Weights of a small GPT-style language model, trained from scratch on English Wikipedia: 70M parameters.
Each number is 128 + 24 x the weight over its row's rms, rounded and kept within 0 to 255. Layers, rows and columns count from 0. The size above them is the row's rms in percent of the matrix's.

# layer 2 attention query, 768x512, rms 0.0457, rows 163-168, columns 128-255
size [ 80 107  96  92 100  99]
[[138 145  95 132 127 164 144 156 143 151 119 147 133 124 109 145 107 110 120 105 170 127 125 120 131 104 168  92 118 137 135 151 131 183 121 112 142 131 154 124 163 139 101  90 181  93 130 134 151 113 135 159 129 132 149 135 101 141 133 133 147 136 107 133 113 137 164 121 128 139 173 113 112 140 149 138 176 169 129 118 145 114 153 117 156 143 114 131 132 170 119 117 122 154 180 123 171 102  93 142 118 132 120 119 136 135  98 141  90 115  85  77 149 125  62 143 123 126 149 130 129  99 126 128 177 123 128 169]
 [118 123 134 137 126 128 131 115  91 148 136 155  95 139 150 153  90 128 127 114 147 125 145 146 144 104 113 142 144 147 132 150 165 100 121 117 140 171  91 142 153 112 112 103 107 131 154 124 135  70 168 128 116 140 122 149 139 132 136  93  87 114 180 110 120 108 136  91 113  96 145 122 115 116 154  97 175  99  77 125  93 111 136 148 127 118 127 140 162 157 144 157 140 142 146  96  88 103 115 143 107 155 115 137 110  97 158 135 168  85 134  81  78 122 128 103 150 116 116 140 161 120 163 170  91 154 156 140]
 [126 124 126 127 104 129 165 122 142 162 169 114 105 123 154  88 147 124 149 113  83 137 120 156 119 120 112 128 127 120 136 130 148 119 122 126 153  93 139 124 128 140 127 113 111 140 119 130  78 112 128 142 105 115 100 123 144 141  80 149 121 137 134 144 142 130 113 164 145 109 103 163  96 116 152 131 132 136 123 178 111 119 111 148 125 130 115 133 102  86 154 127 171 120  89 143 115 130 140  99 127 120 101 103 143 128 154 116 111 150 105 105 126 155 176  97 116 147 162 110 124 142 119 157 143 135  97 146]
 [124 141 122  61 147 163 126 140 167 164 129 130 115 155 120 132 147 143 186  98  83 118 112 133 142  90 118 134 140 154 134 102 144 154 120 137 147 116 147 128 149 139 182 134 112 147 128 136 152 153 126 167 100 101 129 157 164 122 141 129 126  99 150  78 141 174 123 189 107 118 146 107 112 116 126 154 114 134 115 104 130 123 100 105 114 123 136 107 177  95 103 110 121  90 136 131 120 134 167 147 145 140 142 145 139 173 124 130 125 113 136  98 145 132 184 149  84 132 129 133 155 126 126 102 164 132 126 150]
 [138  87 106 113 120 138 122 169 127 141 155 126 108 104 102 117 120  94 168  93 130  86 143 122 142 130 141 136 105 141  94 131 158 140 117 153 122 170 115 172 105  82 117 118  88 117 171 110 123 137 132 121 172 121 111 110 112 109 136 104 167 100  97 143 120 132 124 164 142 129 133 132 133 168 125 122 153 144 104 118 125 106 106 100 139 103  98 105 109 146 138 112 169 145 135 111 157 116 114 149 114  88 135 153 165 157 118 140 162 121 121 138 159 111  85 144 104  89 151 122 165 113 137 124  95 127 142 121]
 [124 136  88 127 101 107 124 105 153 151 133 181 139  80 124 160 118 140 112 106 149 141 108 136 136 118 166 137 168  81 105 114  88 134 172  90 103 142 138 130 146 139 128 125 163 116 118 134 133 184 120 130 120 146 137 115  91 122 137 142 159 168 154 110 102 122 163 130 145 127 133 130 127  92 128 156 124 123 140 121 121  82 106 173 137  99 127 140 130  79 100  96 121  92 154 141 115  93 137  76  80  94 132 112 117 167  92 136 119 153 103 132 160 168  88 144 129 114 152 150 133 127 165 139 153  96 120 155]]
# layer 2 attention key, 768x512, rms 0.0453, rows 163-167, columns 128-255
size [ 68 136  93  96  95]
[[129 129 129 101 161 136 142 107 108 127  99  91 121 167  98 169 125 167 105  98 113 125 164 128 120  88  96 136 137 129 161 135 126  90 102  98 120 108 118 106 144 138 137  75 100 135 147 116  66 154 130 124 119  83 156 122 134 121 117 160 133 147 132 171 113 132  75 127 105  92 107 129  98  77 138 113 119 125 116 142 163 101 191 129 126 133 152 136  69 185 122 157 117 133 114 146 137  96 137 140 106 154 173 143 111 122 153 142 117 113 146 120 129 106 136  96 105 167  85 107 125 132 125 103 135  98 156 110]
 [ 70 144 138 145 122 160  89 127 123 130 138 103 101 115 149 139 134  98 116  88 138 109 129 126 134 101 129 158 141 137 126 129 166 121 115 132 108 163 123 166 115  98 121 116  88 183 144 130 129  85 174 162 105 137 133 120 153 105 132  77  80 103 148 112 113 139 136 162 130 145 110 173 121 115 121 120 128 109  84 154 118 139 129 108 134 165 141 141  87 147 147 157 133 161 123 122 148 141 145 128 125 166 106 120 108  79 145 101 123  84 176 115 128 126 151 109 135 164 127 121 157 110 132 119 104 116 152 125]
 [190 126 145 150 129 152 115 124 117 109 168 113 161 100 103 125  96  97 131 125 144 121 118 118  76 138 106 116 135 131 130 142 132 124 139 158 160  98 165 131 140 135  87 116 131  96 113 149 144 150 146 157 162 111 143 126 102 123 138 153 158 114 127 118 163  93 191 150 102 149 158 107 114 103 114 150 109 149  88 111 107 109  94 149  90  77 122 136 105  85 108 100 104 102  95 141 140 115 133 146 115 129 109 109 124  93 127 129 172 134 127 151 107 126 132 152 142  73 142 105 163  90 129 126 149 116  99 139]
 [111  65 122 170 111 141 182 117 185 149 120  97 114 107 106 142 136 116  97 134 118 120 143  98 140 118 132 163 122 117 124 104 128  96  93  88 141 146 145  88 136 134 113 136 133 154 128 177 111 142 143 106 124 139 125 104 116 119 127 144 128  96 105 167  88 138 164 119 133 112 121 122 158 145 203 143 167  77 108 150 137 162 147 121 129 158 182 149 103 119 124 112 141  80 151 169  95 126 116 130 104  97 119 171 114 113 125 155 138 118 125 104 105 151 100 129 141 140 161 129 119  63 116 131 127  65 145 151]
 [108 132 121  93 127 114 140 101 126 112 135 120 136 148 133 136  97 161 118 136  81 107 133 137 125 131 138 124  94 148 157 109 140 158 120  95 106 103  68 118 103 127 124 148 146 116 125 123  86 112 107 125  98 111 133 136 133 128 128 148 119 133 181 115 122 134 109 134 121  76 122 108 142 145 146 118 122 123 141 111 159 138 152 159 163 143 133 144 121 122 116 164 152  97  59 127  85 143 100 120 182 134 119 135 121 118 161 122 106 103 121 145  78 132 126 111  99 155 121 123  69 128 148 140 122 134 159 128]]